Each number is 128 + 32 x the weight over the matrix's rms, rounded and kept within 0 to 255. Layers, rows and columns count from 0. Numbers have three digits each.

# o: layer 2 attention output (transposed), 64x96, rms 0.333, rows 22-31,53-63, columns 0-95
# v: layer 2 attention value, 32x96, rms 0.173, rows 22-31, columns 0-95
# up: layer 2 MLP up, 384x96, rms 0.318, rows 0-53, columns 0-95
# down: layer 2 MLP down (transposed), 384x96, rms 0.287, rows 0-52, columns 0-95
o53:119098110156186102121114085156069162239123187128135052109096146087112206102115084068173103130047141192126049126114181160092064179235100135122176126158117132150099220127119098130135095134121198109147113146161150101079090140131152108156089141168097163142124163137127168069055129153143127124
v22:127144068102161125124077165160168112154147098128127203157152120161172135174141184106052110122162067113131172087140171163109096115108113161151167191140118068123056124132127143142070126089138157091149093138119169182149138123145087137119129125130118185092106127071057066182165103144138146074
o22:159159160179129179135155126110103092161125142119198126151136105153148191127116170145113132122176106085109146122124127099153150154107159107133117130112139114132163125173096100135122097106101135123128124118083151135127101116141143137096119147119137159166141138110160118109120134136136176101
o54:085103118139147121121183173116110096080148111137097053177159158172089151105085180194146149124040149144184142195134113120108090165063134180113133104173216151134169156090174147132150189153142140045068098150209091102117181110085118056116173041134121117076168127121166165108106119063154086161
v23:111087145133104143093168156164134107158132082167145087171094153149154111063139127146160049141114160138106163143111166085097161122051150075083061125116138166156104145104142128132090123100102140150125152163089123160136120120141163098109164133107124126102116154138088130124128110142152184171
o23:141171107085157135131112111073141150146106146096096108139157112130104075085117120106104116094196152122108158124190155161090135094101152144104162153138114130149093115113166099116122120129106126138163186193138126120102163125142096109162118103131146186137141129134130128140145122114097147161
o55:089108164134099170139128134174160178152150143147092181134114175167126188138154183098106095180045129118150088140101081156143105096150127088168121078100157134094140142104113143163124110051068098156131085064187128135153100146073097158118103134157159065142093141147057156109118152169161133114
v24:131107164104095106026080077100159162083072103080142144105130124112144185135119132131155081143119110154166139157133116133107137151151099016089167112103124132116146126108167092183121165150144099153087172121130144144167111156139180108141148139115152182159115100139075079173145081139082071099
o24:144136125145137080140176146145110141153109062130129102139108091141137113130162142123094116081073140158129158116116145144074112125123104132149153158108115093142120165105108145131145169163102098112135099165153093148134125108187122117061167120147081132094161096135148098125204122152149143152
o56:064127097131136149102139086056082107132106194103101118119151190143122070109161184156208117088101171129104077121071162158197128138130125159105143255150106159099158107100137080097063109081146119134123125129140117105113153126056147104172113120106172063181115127160055100057078072152148129140
v25:152156166136160147129156109131173128158138141103041089109200074126121125110103143041169142125149089121115176126123098070122105126136158129149155098149147208152077103082132177104110125129154154148110115109119166128145101090130115105150092055170100126107124109143106177144123146134105078134
o25:125155102184163108162187134104131157168125121146168129157138131136122099146194171124136120113125129178134184174101135167119132189116151142114109141133118134109121113138155153181154182104125129126146059155085100163079091092095097098103113087140135122147142146153106120120164159142145145160
o57:113088161106083124148119182134190138159013152088135152133061084069132142121202121117080132150148126122080141100153139133137121117106123167149149123134161108122076145114182088160111154147071161086071193104151051128107137111110162084176175203132165120122109144102113117139129187090147171148
v26:098120210082111138086118072120100107114144153090131100115102190154128106133158155096163122139101149103100119153132151083082102096157117159115104138126091079111143125123136150146152161148166117098103135173087124145110166103139126173102117217158133065151118139086118100168086209175092180102
o26:114136087149087124092124057098115169141054069099090145105127195108095063119099062130187152087103134142156159097225154173109132125170050132157169209176115142094111081107146190123140101134112138155177157070168134088133196202206134148167216113129142153092089143076143180134167108119141140129
o58:141091120118200070101100162181134126087150163146119142110127058121131210058124170121163099135103113152142154180097110151143143135145140113107142141124090160198119167116156128140101107099069155129102110114115104115143110120115123078091121145069170190150102137176109093129094137094129148153
v27:149128148156094106067182172118148079079129107142110141174116084144177123089081182109129137141087101126127060148152150164072121076197185119133112150130084113196196118122147133186124102188105058160205145089130129109170136112132130100146142175119129100132113123098137113064133183150116124193
o27:155098084124121134148132116179126128167090123111106106124107091096127113148092082117178127086175126137144142122169131132154133134081093151139117113136172099082131094128082123128111098137150169120122149071159169169072130148152085111162144108137170125059084149148170097157159137155161116143
o59:183171078136226137046151075099192103161177142126069171103128132164095099137129117117057125106164060115112106127108130148071178090165130136123151096107103158114124129093137085119232196113181115026101142146104062057160176091109113158084080094150135067165155185113112112116150159101128137108
v28:110141120105144108112166149096099149146088144096156149120081118141127076147164140151156114138134108088188124177179109126095141141172118143149151138151179126189122094142074133113085106167103144117114188095128147058147192098101075061102139090149148094124202096137150107089141147142091183099
o28:090082102160143148180149195092127127123132116087129060163126129111145152151158113143157069158179077120135126118096113129128129156110118088125113153191129124118054101167128100128127137118121166088100126088120148173141094108072162149153081117139088138116155142192129137078133138105140123065
o60:205095144173170091139121043144075119099127103147077192084104103138103107092096081093153167140140153190095129146098173117157127099131182152141111129172173101155144151072167118132038141147150045128157131157098159137134162125172160130034134112132130067123088135166121065144131170095180111172
v29:129144187165116176185142127080045150132134096118106169127098141119094145119123142135153105135111069123125111134133190180124161164061116107087168124144116163072138141130157148159150168139107172092092123100126165095197065161081135158135147154112199109117178122135128148179067134067101199139
o29:157203097132105102104148125101127196157166129129095121149084189070098104154136109118109106115132150084136116138126122117163104196131109164114113139148124105098100148110103210129106101137167130151121125126115114179105138155120076134164093126162107093159120146198103146128137153117116088135
o61:066046150132133098133094143139102047120111149133230103122173126156135107145104166097183181106074121211093100180135101125120107072147135080162095119112143034137159092132105141086133152143123136169119168120071171128167099124149064131153191156100137092209115169125128158157106080115123119108
v30:117110095118105116152127146143150117099118107135154092089150151107120203163129077088118157064161200112189200079174104157108079144143165132110127131178105125119132153132164116120162082105091162141133094111093107081111051143197135096120094094147096099194108184088097145134104138135149081168
o30:120133158159144133163157109126120121136128116138132142147144152125127124139163096087130121133082161137115121129130157110158133149117161178135131141176156136181129149113132091108115134100182093147119112134130120159126172098092147138159103140153121094132057137138172114155123080096166204138
o62:161207093093060100169072147146084156152140140110181132138087117128163083120140145180148102097096119049117125147169115129114103142113157160110166130078094135060082096140102211171169108155146136094070092148106124159072127118117093072114109176054147106080172102119122103094138156168158092176
v31:124118077093106100147078144141073170140107113109151096176060165114089189138104150113103107082156129113133173138073176149106163139153111147109056053149151155122124131105159123104122145136108127140093132137170123100175154073198172107130140157172104140163136126162157169052104095118118132115
o31:080134103124112192124123114158136128113138080119154167112161139214117085095120091143085118138082109202154192102151070130138097126170111153130142119129126150110159142115134097124116120105101090160140123171118134147160119155125106110167119152117114141110126135121092160070161172069134160096
o63:104151087178140165170080122133156069162120154147154164176194062060177120194154106093103159165109156141088088127145109151144151092144160067103136201139125129120183131151098162113115125119160103135098113138181104166127136142127147152052119132131138133088088188105150136141123159130127033141
up0:094051066135121141091126115156175142112048155157078099157119092171117114114143141122078186146161148131106103136123138106146113095085216154203068116087161156114191142150098123106176148130158079144094106160081100119120136181109141126135157106117116112142071171156102162099091140143130149126
down0:126132121133141081129117171120122165110189055156143150123103162134088154144111103146124133099109158129052144118140123168126133160126125106138117141113190157127141138172170130064102110150059137114136118176149165114121193151137201175133064145108144186187180080161167138038084108128061069088
up1:082075136132170121113142114114163106125082118094148061118206153123199115095106217140124154085133141213097066172140128145099154130145100114142078058131093124158145159120115090123125087133096156126098101188129127097134101173215157111126211126109100164145168111139118104154120113151077173109
down1:093076092109072125176139073114153122074177174198098137190069053112141105197131095155123084139145148143121086177103176166102116105190082118026057029115130138163107117124123141178175112125135130173077123123123117179165112089143117149135168092152142076100136103168154102093142140089194123119
up2:144060154185125129066108128118186118099102126142144120130143130135141076134106141137161109125145152180069168084136110138189131134140138125136145154195115188132174180088105158056104107111084059152105047076106138091115129123099147126104163102175099148132131110081120104109126112091118145160
down2:163157110109145114152134140108139149083121145133115112127135138152112136089205146157132112104164162117123134160170119157082109092200123124132046120111130133056182130164110116211145125108109108104122160143127146167160088163138109137167116135089185111111067110079124089147119126146131083084
up3:074086109099137120093142122102111079169102143117115100122157120121095146152104137135153123148132094137120141134129081143095143131143138128207122132121102141110114144122061176165170092101063150139148140157088155126126125176087227170152108115128149081159083120144153110155153111166125141135
down3:154160121172125130179149132121104181102079110150151108194130155058114105123106103137142122151115131072103104201108154095195130122160093137091185133155170076114154132186121130172129120137117142099104082121164137133129143150099167161096092149122136165137110130090134175182101102205134160097
up4:141160164121183156147203089120119079170159134125150106136122170170070172155176092068112124126127125109166133108083132145124110143120139182143127173050109139136135091125148154202132144139117093112117100118147096105138101129162154142164143123178113148146113123144127079111112114074120165085
down4:163119079123122100123137130066102116140189101079199162080116136093063105183172122194151122084088183074122110106125117075199211089118093135122202138093061152155105144148137124171091146118168153115102120115128125084138180089191157163183083087095068122129120094132136074146143107150044067084
up5:113175095086160110140105147224118130128139117108069153084188193104135185134101165095172108106137101152151160141118097172132157149139120086180153094057138108147123135121078183080093023117074097152200098050154174081172144092101116113143212137122180131158109086135162112154178117160206157162
down5:117134106155147094147144136133130138146119153038142164148083070075152108110093109186096100106066087110112149104133102125161106093117146169111135123154114099148124162156156138125139177166138141125099162093119100133085170091134115146109091099115039138103145122160115133106099151100109130109
up6:174109119127083089107170077007138160139119053127106109121127186143031102093152070137181165144141105084118125120242117139085181174136090117161130081128122107173124125133140096102120103122079141114098192076112198073081128133086135088157157080170123134072110172150149141157171083152127136157
down6:086147129114090148125164136081100107189123124077145100117129108134142136159134155150144145068086150118178057073112083159092119155153116071138109101161176104103198132172130143094161160075171118092107182124149158059102114111136106157101069111163131075079126148122082192086128117092224146140
up7:147111112116102158139143120115131155124130140151116170103079124131060147102162114114100128132100171164157171080172122098128103125181127167047092093113083105128102086131145153103136130123108130187078076119168164090128120126128093112161132152155121136137139168114108065106103183096146153120
down7:135131126089167135123108144168082155151114127092109081167147145141106156168103166143111146134098108094141095165109146120163149147111170109122172174160136121126168170155109141147139123106140149145175117101159142146143111160192176171137169102121138105101129077101152150145124063140113139086
up8:147100087129154178134182110089146155132138078091136106119197096163106123089208157175169122100100154102098125128151104097116169217115104150135137164117165130164114120179114048156150116144114119121139090099110148106115117127062166130122097112135115125140142170127217109131087102122071114152
down8:124151170101114143165177148147134164136136094105178094114100067105138172148115139150184138076123138173121142119176163146132132131156129094182142123129140093150148163167124218112129118103161163106134147074165157158164105096114168157093144118110156155135152109119164202107119171124174127143
up9:135113174099190169093125130170142172120110088119143184069123132194117116117130088119132140130125187082167106136140113122113127121123094133181146133160199176140097142088115158185102113087138123210087171118149098130142119179119113141107159149071121132117088123138044124117158170110082116147
down9:156061105144122139170124099108119127139157153142102139126102131068197098170113115129116167110125158066156064098141144162134125195126146118091109107131109182142144128179154092132127179133109124136117110123119140122131120135127122105107121167162204066115141106184155167189106068072110228116
up10:097078118162090142125110176145131137201093155128134144099123100122129079091127211159119101108096114090105131071159084115194145137167128105113099100113167159076111137095146117103127127110152122092184088125154101170095085134092152119116166194153110141096199134117162131089173082139137132200
down10:092196174139126119142138083163112103161103126192149092103144094131126137162151081110140162088137096148161094133100165145085127130083105183100118135168139115160158108162113214148129180175046096110142151076134174111129082143130080154128119148092140115117130144072095181131113090093107081104
up11:166173066141135123148151147109126075111128105122159102065148112130096084144116112199131126189159121090086087159146189197152146169107172109128111108160126121163132100103120066108130080132107141093118116073170084124190167150074180120071167095141127131114142109165188157123091130125067103106
down11:128130160088127214125126085109162150141112124142049083120126096148098149092069161133129128146049132157171117079094139143166113129154088115108145133156153108153117161146079127157146147180115141097129132091112130171078013134137121147159098147069131079149143144074172149131139175139175111126
up12:125110129145101128120193121150117178140118195158078121142124102125107086061165122060111123100140158189120134144079081131136082149034135138085171110129139117155160160187133065115079189157131149104120106126124064125123200097147063147103174137112161131158133175117201130126189119134090105214
down12:084111054124117194064106154075151097072153092105113237045138172104151233161068106181228164054171117106142153136123120160153131085172160090060113143152112153140094091169126078132093157137106072173104108099093189116164137183102160155070127098100122119098123153141111110064244134153072146159
up13:175098146133159070098161113168097076129125172114103120097080172083088127118125110095141154135218134204091120189141121116155163126160103102078172116158110161143179138156116149165094114094096092083122071154138108107164121118132120126141112161122120102087082083160180159128137101142094171133
down13:109131163032077080160140094104145107184109184103108171061177145143040153118177124208192150144154150157137133130122120156087090122119184153119043123155114120130117131109131111145141125103160138134094119054061143126135158120111102138127106107144133189181092129131096136105084151098149148145
up14:139139156164186084099141178136131158127136098094132110154114138120090151118128185112121124143132122134140138138139197089112118111105149163179127111061124143152177132126097176209164148130064065126134108063155089095127080139143126179136154159140080133113111059112124161131132062085127112110
down14:115056096131115147120107089103106094147121092099116152090125123125133082117075071104122145115141103096101133123118136155155176109105136153153106120127089141079090126114198106088094109102169107112137140162088126145118165139136175128100096121099136097138095160110143089135165190152127098151
up15:157117113120140113194090069124158126134108157090101152109185093179090124110140116119151139067113108180119167118129136138117156125162149115125173144100171129144091179065077118082129144120134126122203103059191145029128144120101134124163129094116127185123144102147154163135172109116154129148
down15:113107119145156103084173164141113153180116139122159118164090145128086114149074106178092140119098117103145128131163126097145097086135098167165136094212132094143121118162132153103164137140063132093112141126089162149177126147109131110114131132093121128111143137121102128155111144140141135117
up16:201092158116141175098162172194137153119174178113120114122147100219100127133147139116126095127118086156098133127119152230094125155149099078137126154165084108105079163081127149113133154092148144146108121109129143122123123092159143231070117142144156144105119108127139161099112126172136169136
down16:107065118120118140103080134115122117067106135108124039118109175108127096159141167131185117134106159096183153160128109105117173142117145105115115066135129124100154133105097147122206121140141104127148156120045080096114151172198139109162162179199100079126100156086112062132146144208113198110
up17:189158119109153131096109109114089121121151177141096151107114138101147141155184158063113151139155185116113139151154088123116141082138117143151148104100123118103187100164109178131150159125160120157115096125082130135104140116110127205093194129091137136126136136144132103101104118120109137082
down17:090127100139134176100137165129106139125100125116116147137148038139136091147158143134107087149138147103135123121152104151128170128142169121089155060150073119103115122105110152156178174154098113136106116144159110148096186086134143169192167086105161162108111159136163118141175116168130116140
up18:137127119109074120102114145154115106163112107164055099177146134126156133131097123135084087130122123110135212165206133150076076146174108122120134095136105155118159133118212124175209118135087164097139158160083119108077160146062146085129099070104132152083193145096157173086139175108092146103
down18:131217165129102122142136123099161113189145166138156187101136126151109115124128128093135148066167137130089142149135118158123122121153150131163127203134139116114112135102118132095115152141092163190090166140159121194162107137158064186177120133161075131122113124144074132182109133151225129086
up19:081148162151122123191077147108123089151201150114155163144138138156106100098166106125108147150186142107085145142119111118117094132128154195125127135137153090120128103107146119100093149149141089126174126138100121169099227041153098144087085140067112158135138090097131118089124134111135078136
down19:129161097131162134123167093117135120095081143143102029100130116136137114152097139124141125125117170179155143100129156146129142098101079072080134061163156136082179128160125098093124101088149143088111097090143096144104134144136155127108116116155114151121136168149150179160165088099152150098
up20:105063194129155109040146137093137124102140102057079110089178088153086101102115092147096103113113077142136142131160161154145139108172100058177108160159157119152143149151151199096140149083118103110092086075192143076158112194133174151138110116105114133119108125133189115147133128139112130157
down20:130150140131097189124137148146144098121161144193178130133130163123153141082137126106110166125067153095166164159140150130147093120117080127145120121088182097091146137163165084144126093162162136189176146096143135193137136097133127128135191097104105149181169128185148119110110164164221138140
up21:144140173156131089154135138154097079137122104136168061047122095110113194147150120130136076117107175135176093056115091122152085128109146155108115125180138041083156150150155120126139105129114110115152127130168121130150125166141123103140112123128106187112162100117187091122132125197151138102
down21:105124135104116130138169080062137148149148125099093158192106161110111130114131114104128173120111080161174066132202153104085141164123118180158134133140094147098099128174101157101125117131148102135085167181166129200129084135140151137148168086137136062160145151109138149155069153148143105140
up22:077102175136108115128106173119167143151129080121101131146157102120038153149095116101139161096108126053129150181056112181077151215213123106108127125092158123155105151077143108119184088109106156171077122081173122104120102105091143206108129140135074120074109095120167159133124119122161161120
down22:127159151131090152062141113130107124180108130157155132121115122197162094122135091094125130136112136108170162132125172115142128095069054091104139087134152093134155173121097154084116152145153127146159113138151155121093103138173169128170151109180097096140150137080141125150107143163145087084
up23:184174114134158107126126133082149101158189111068091116132179152137149122186112086131109097107116034140128128095156140158149190090127123128145143147120164170138085174127151131137143101099099104095114136105204131095116161144167095139145129179144142132141118082104123153123109137124144096096
down23:119100125124183139129213122146146136144124086133152179119157127144100114118111150116153121126143144143122144132149135137140135177118139116155138076140146093130225125094141174138153140122152120152121142124137162143157137121135198138121146135095122156123116115145100178143150081165131163197
up24:117106143125186085074122163082108123177081115134104148099149126103122171130114078158144181164119098080111137139166102160106139153094156158137162116083111130159157103094094191222179145092140057147153131164093145131130083061084143105123169075120104108149084107182149087166179135119107174061
down24:106138160148080163203217157153129125206069115078133177158103175073085127136094130081122149117135137081156157191092135148103151103115140059091196105123123176109070164072088120124102117147087174118108148063133143084143148120127136114122114192141165100099034077156105201151101103079133131074
up25:094158168138148097186112054144149114129098180167122185134115116194104127105119133082119119136103108185087197107134144186081144098133106151119163080159175059148168096075131076142134109126113128142115093138102114125174136178119159089087151111110119151159107121115167160051154096124104124142
down25:134073108103108112103129162143137132129116128111125141144125111107121164107161126110123157133098120108150128108143130108144142132133156121104168129124136141097072165156131154091168188165082153138104066089136162158120128093136112141139118167124173111109164187135135091169115151110145116132
up26:131105139142096084168141130151140142121100123149119089215177124142120146175147158145111122106098116120129177128177085142114139017145145125162112124060119103136200087120148104119196146158128106180115047107089117185138108163137095120117120160071174096133104110102135145144107149142106093134
down26:137101175101132150148148142107118151165142164074083101102100103153114108128179068119144117123091137083068116093098127119156090112145151166085198099086159165114113156146119158075162159111088130152109132105127127132120152180143133158109133185107164129203138142107131118091092124073110155062
up27:137099105099133093125141141112106146121121123081110069114106180109096137125173073138129231098131154100108098174126176158112145104102159144163171167085114107107055173113160113093073117107095134155033174081145178097180166105181098127144183191091054070139101096117133099148141143161151126085
down27:131185111155133213101092149146166119155173201171121150105151141111119129130142143101146078143097132116133097109101114113128148160165164158110162063139120124119118085153191100133093111121117104139138083151145152147142161208121149161100173089174130168077191158170158164120128041103101137093
up28:138084100131128096151102164118152103150120121106101114165118099128158094170127099094146107153122147085117081074186179135146115182121171127128090092107088124165092098087122136140175083141126133145112137138080155119094141109095200130218127152125134095100113114158131119153147125145168133107
down28:108089163103136131126143145146132182139089146151101126150162093158157183115117127064163103177160175150197106135141135075132180102111178084116153148121111097148098131151110166095107140137126122116138129141163115125185129073171175160092193126066147083118157158193175143088192092101143095094
up29:124143022046111110121117098114178132095095144101081114090127151047113126097179164083124127086082147119115142133155103101073119073091142135114177074127119194106172169149130086143213132080132148137139163110124108109105168104134132126146184163106125125136143113173132136121125133177097177190
down29:076130161137113108162097080099143106169181162123128140157101142214082184169119135143151146168148084127131102156114190067135141106188143090140131124078100147205124219109120129139094070124106156072049091145094126132157090126080079096164160112020075069142129169171117152161170125145131148197
up30:159080100154153136138119153065144074180092135071163124131108134153144129157175134180080126104138119147096099127163105133194156127133128140116134112136195155090076117129172124099093130128148083156113119087139111163074084137102112103164095127141123140115138094107157108120093179118152112128
down30:120163102222168173192083099144093101159121164082172150141139210137060109160133151139105148096100157147064173153130135134179192123099171156129130162152162135101171119104147089093097144077132071160145140098186100157123127155138106124142138110142206131142093103105128126105106137086157085134
up31:098172155185130119062186182103125131114089103064113133120158155117069143100081121144095222130166168123132120213125095160103106081126154120086161087133070138121145028145088167187150101099103090153123097174098068146156138100119115167146159090124109092062075079116160181135131143141133151189
down31:133188146106200162141140105161192124119059103136085184119057126104152112150156167132077132157189154147104168131062138156093105156120149074081137149092200151191122115136073128146064060076101106047094145211028159109189095039097091059148120086074118111102070094169095121128180130126151192168
up32:139127160199090174055135132107126064126062117143097116112194147095089075165125121168095169102169153122079153106073126184111137156095111121138121067192103067172053182054161132134165107127133195118083084119118083152161111102076104164152095155154137090131129148163099136121134127128127155116
down32:121129229080153170183117168059129105077074174086139131138079101173134128101096144100150094136119146100086098125159174120104116133105133182158158057153130150110114081138124135160111170117092113118156113083173101176126161136140195145089172186067075147153161068128189035092135115159141137052
up33:176131075120083182160131110137090106181093131140169144089187097180178068092179102124129117078108148110095175126139104157178139136150112104113095120155121162110112168175145125115104154120130121133095078108178129133116124150195170070193158152165126129073173120155114121114136164174178156130
down33:104128133137144122101138073136151134122127115186121120097124067139134100145088115112120169148046117147103098140081127099103113126141085163113155099075127112159139118090147122181145119061105123142123136126079110160153130074123090129108102141084120118130081138112134126156116165065126114120
up34:140097117152069158142171129143107069163187101093101126136140056124092146116079174178142132137105136124112130185069132127121159172117112128121097105114112190087173135109059106129111160157133107134180136108121140099111146146138108191033143048161164181161146112114092080076158119137088126143
down34:136098147144097117140107117124163122168078145178194126145099143147148129185131089146164138147092088133168153150155131135151079094090149170107092137181136125156115100116219150147155097112125196136102139183096169115183145163104120084156130154103129084116131111142143137142101132137173135116
up35:153184084133150145156129105125173145169199154153131078146119125122078093165154049148186128127173130130093110183146130125147194122107073152161143140134213100125172157161107116145106136173115070113112113153093145163124154137125140162124114127095134145094075129135125085140106130131088103112
down35:144143166166124153141134146114141113121080082141133137165121142126159143120138150160137135101151134107139092104163133132146064124153099125110160119118134131115114108084093102107108184130151205148109146067115146115100152141151058114132077194167158125140217100117119169154102115054189147157
up36:175129102144157138060109121127127205132076141187099133135137136098124102083128190078212145089109137089169176139123097128163083109148107160126097126153136093171136155094125115166126095104096124153103127106113155131154155129158147100133121132118120132079108146118098176157161146167083122111
down36:055159148144132188159103161211088115121162137061145138163133109129108129175122106138102160103134142145141108140121139181086142069148165081116192130099130114087159129111124128080166076116127141096170176144117104155141165114155128114157138109100121146106142077144168126137066108100150073160
up37:157132127086128157073088137126141135122128190131130122122161168125123075093120128195098113174129182083163113159128074144133149162089143127107160188137131159118179140060121090128056208085086125153146049104115134095099151129071144149097110114127140200159119151097135143148089097123100148188
down37:155125107127142140123138123130151093104099106173121136126096087125123065094147119065090154145057165063083146176151157107115143082145117052154121143111152170081102076203087170132111125119117158150086138083095077177121067130164137159105139130173116022139155102086149209104130177132113114100
up38:100166111188129120102161113090148117114125115130043149192107109178160111125141109092133117088111103160083129129119123107082167155137114146151144124123120124124107145098102163077166096069100123132077111090162091138179183131176095118102180109056125114136129188158093109078175100178124074158
down38:108127113056114113100099170114089104098128144071219113124126113083124129097082145157116136113106122161155097131108102087137122079098108145128108102116107135146137159111149127098093122113103138158155190053158095116104061066099153129121117161143109129154091111160119121126082093082174100110
up39:193096101131123133133097183144157153108106118159178171123132146139092081141136087087162111137177107178160146100125092153130137145152096094060094138137149173103105048112115041167110199154117114105110126106113126168147075192072106148142161144092146117099126143112145145128136102182165139125
down39:078142178096155099151159080120122153166102114115156193085133172126138117164034114122119178141070162080083116144097116103195115058150165184106163160081106076102107194107089144134162119145126113127156099124133136146133100103126112109104125094152055177098150149163171131151129153147131178143
up40:187133066149110160145108125129108052186113113126122091182181141149167157088122114114188116157155080017127068183104084110168145140055134118111151131129102168104077090139113116171159108103078109153141177137072126091135142175132146116171102160067110168115150109130154159148150047127167137108
down40:161154148147164110140084133134128112090135149212180153145103064145061078090155052125118162020165084104102166083112113098104118148181167119174169163051159156132120163126120066116039108109185138144084044117111113100104090165183088085100104140141157128125118154117100158163151204137140082096
up41:200078096114113161091105141193170144137101140122080118095146155127022152111145114122128106184160134123119114099184108098126151154173081092097093074156179148120196127136175125161117171162110138076162107107145123163139128166094110145084139143121147138087097096154174060066132083129155085119
down41:138132118144112121158143089095201112157130083147111154170078085055172080088135110108063156083081089122083126151115126134061108172150081132094116178124124119124059142136105055047105087180115154121139121192123120137116069066125111135061123129128108066130145143139104180131127145114119176148
up42:098183066187116109143097145157108125099123125166135134148181206101079104117111086132128131124102084133073124153137109154148123152098134149082123114122133080152109099116183096096113123145112154127144124167078192092128102187137172074135116163127118142178127115148148094142109105147122086143
down42:105046103097129150128102036166151107130107136145094092153109132159176131101123142138122112130084173136162101145133117089111115146117138118140148161094148070112139125133127209163121084136163168184165130145140190096098158121142116068091130124126181133094147088126122094070090149128092136137
up43:098119093185135109122120165047147083158107126126170108171132110101096125141119165125191125121094109104103173077150135155172145172117150079150088160184129125182138165115140127149068142145098127133171151138153095125092125117034145080193099149149108103152126137176127029140122157146129081168
down43:141147140108139181137110172142166182071124082126137096090149096137054152157127150102149106155139130129106109084114115054138138138106082104156154105110154103062102136133175115096125115120142128198089098094152167153172059142159133164095181153135124155153119130146125184117151115088163150037
up44:229160133113099200188091117117088084082119173069112136059095149072120106116195138031138144164087165134088154126119141185113092113084120150116136100146105068145097157085112072095144163097135148146103120134117066084140146157087110118083167109132081165146137135081160135078205173132162128145
down44:100134120102081114096108106119142099146104163121117096161134084155116149146119146119107121088173087100124064123153104106082079177118099172142079137083092108093108073199085170130101194187094101133180159084168118114137142110127071148142152113049154128105116146133162117102142076069145172091
up45:061111099153110095115070119116181084153103063095127165152139168137119104108131166173131168136168093152075176153127113140173118217133187179129125127096145166111183128156104140095144119147135137150140197133126090127122069224161141124183131060159131149137088120089147131171080140142062089160
down45:111113127152178159115108068103100139115121127041090126172076127068155155180116162101127099105156165154073153101115146168142133142162155171101187096093134140102113144123137098108189110118152163066124151143109181121136121155144133135119187180133097130122129169100113115102111086131163075122
up46:072148137115099166090076106126086080150074093139111085147151121110143143105150117206166124186141093110118116138168108116065097180118076172118183123049162077171139119110133143201132093127047149141155136127110114099130128088125092119171136091072197163164193160081096159156132109161173126164
down46:192129088145149124150112131138159138181129130105143213090088141125144146139160141059092185149191086127163138171060145109085157111182099139113152180163157129151156140133087091109084146157145098115174136114171125133134082125137129136099087119141081098112126138134167173114026161097144109129
up47:129094174147067114124126061137088160139135080169134098129129133175137131132116089057147078196136138083115103126167113074169160129094133091191127167155089150160102096131155105131165154104102144070129150118142131058120166129162067131186120114085132133129144130135201129137142134152069127120
down47:146114076127127199152128108221142139165099176124171147205055103173150130166163136166125115157123137169120133158155131111122101140106076167168100142103107230104046095151142176082162140131154199131114170075046101132153103089118170080116162098098157139099106174124128146138053193119162128116
up48:154119081120145112184105161078153135089126105091132104104122084137114118172133137149118121131142102137112112089133128119175142114138099103200102169099129098108118102201117079112141130124128105157124129092180167061109135091130153120102161171096130150166147103176157122112163126131114101083
down48:125153152084158164191176123145095145152115166129078124139152159097140097166104139116083165133108120143095131103153112148127094191156126168141180138215076083161158105125125141171167133109183117158136139137108176124165153067089096094158154113134082150125123088138140130150080111099158179081
up49:142111181115113122145102167092135083085080089136134093096133068143175131216165075140158114131176096089115159075147161127101103129134159131195116116171135164145086129123158162152119078142038130099144157120121109144135076088126136127144083182084136143101152104164148103125074101148138143140
down49:129127126118133105076111128093121156189166090069115215160095183155132137113112077084115155168109128080126139148118124137099098105145125118165166152135139116098133099090128112031104123130130109112145074169109137159096146071155094112161096152117131119178154150133136128081127196109121076147
up50:127141103108139137121133179104172135150148129060103137163117127109171126137084214132069102110166134091153093108108130094203111130177121137138140111114166161109130098120156065087171084133134107117139144135148098103146084194144133124094158130121090110120171118081148102159102098148115197148
down50:157179186170109101103120123116199175119126101209175143098121160118112206143168131107144155126165088124134112091094147105157163098149132095183185129128151171193173055137090078133117190148187137138146118138121126168136114137090159181184130140068121059099136148156096154116116163131140159158
up51:110156122103176156187124143095110119147180147153134076137090122119076138154149202146135112101072094136123193173099118151142119145102127142137103116030153092135091135103127141128103123141105131126096155119076118143097118124106151113136132121151158112190099129155122160172121164177124117052
down51:092128147140151102117154131167154148129070122112095118116116142099118168097106114110135166121103148120079122183146147123193187089161146135107129113127108139100123109156128110088143146045176159103106141074088111148142163148130148163092161123115119029112179140155112166158153149112112100168
up52:131149136162104102137080099078118178154070158135106145147148108090156128069108158167151166118141146124092153163135072156121107116151115105140159063119111128173080109096122158154160091102105142078112137100057134087176172170109188135125138069097112146120100160145137175125120074157117104124
down52:101142113132112147195146157093143102098141162089107047125131140111172102081130102148126120118110071136123097171112096084134113109166178127118090137161067146135117162135057136140144136129080158136107108114113173181081120132179096121119123145154151080081113154139160073103148135207142178131
up53:141180125084185099120139131112166107160113108144116127140071141149168169142147131163105191102168128128117118146156111143068140104080122151088190123063106133153162126096152094134143163097111169102112112087102108158145158103108148073156165120186122155142137073125161173090118168137062204126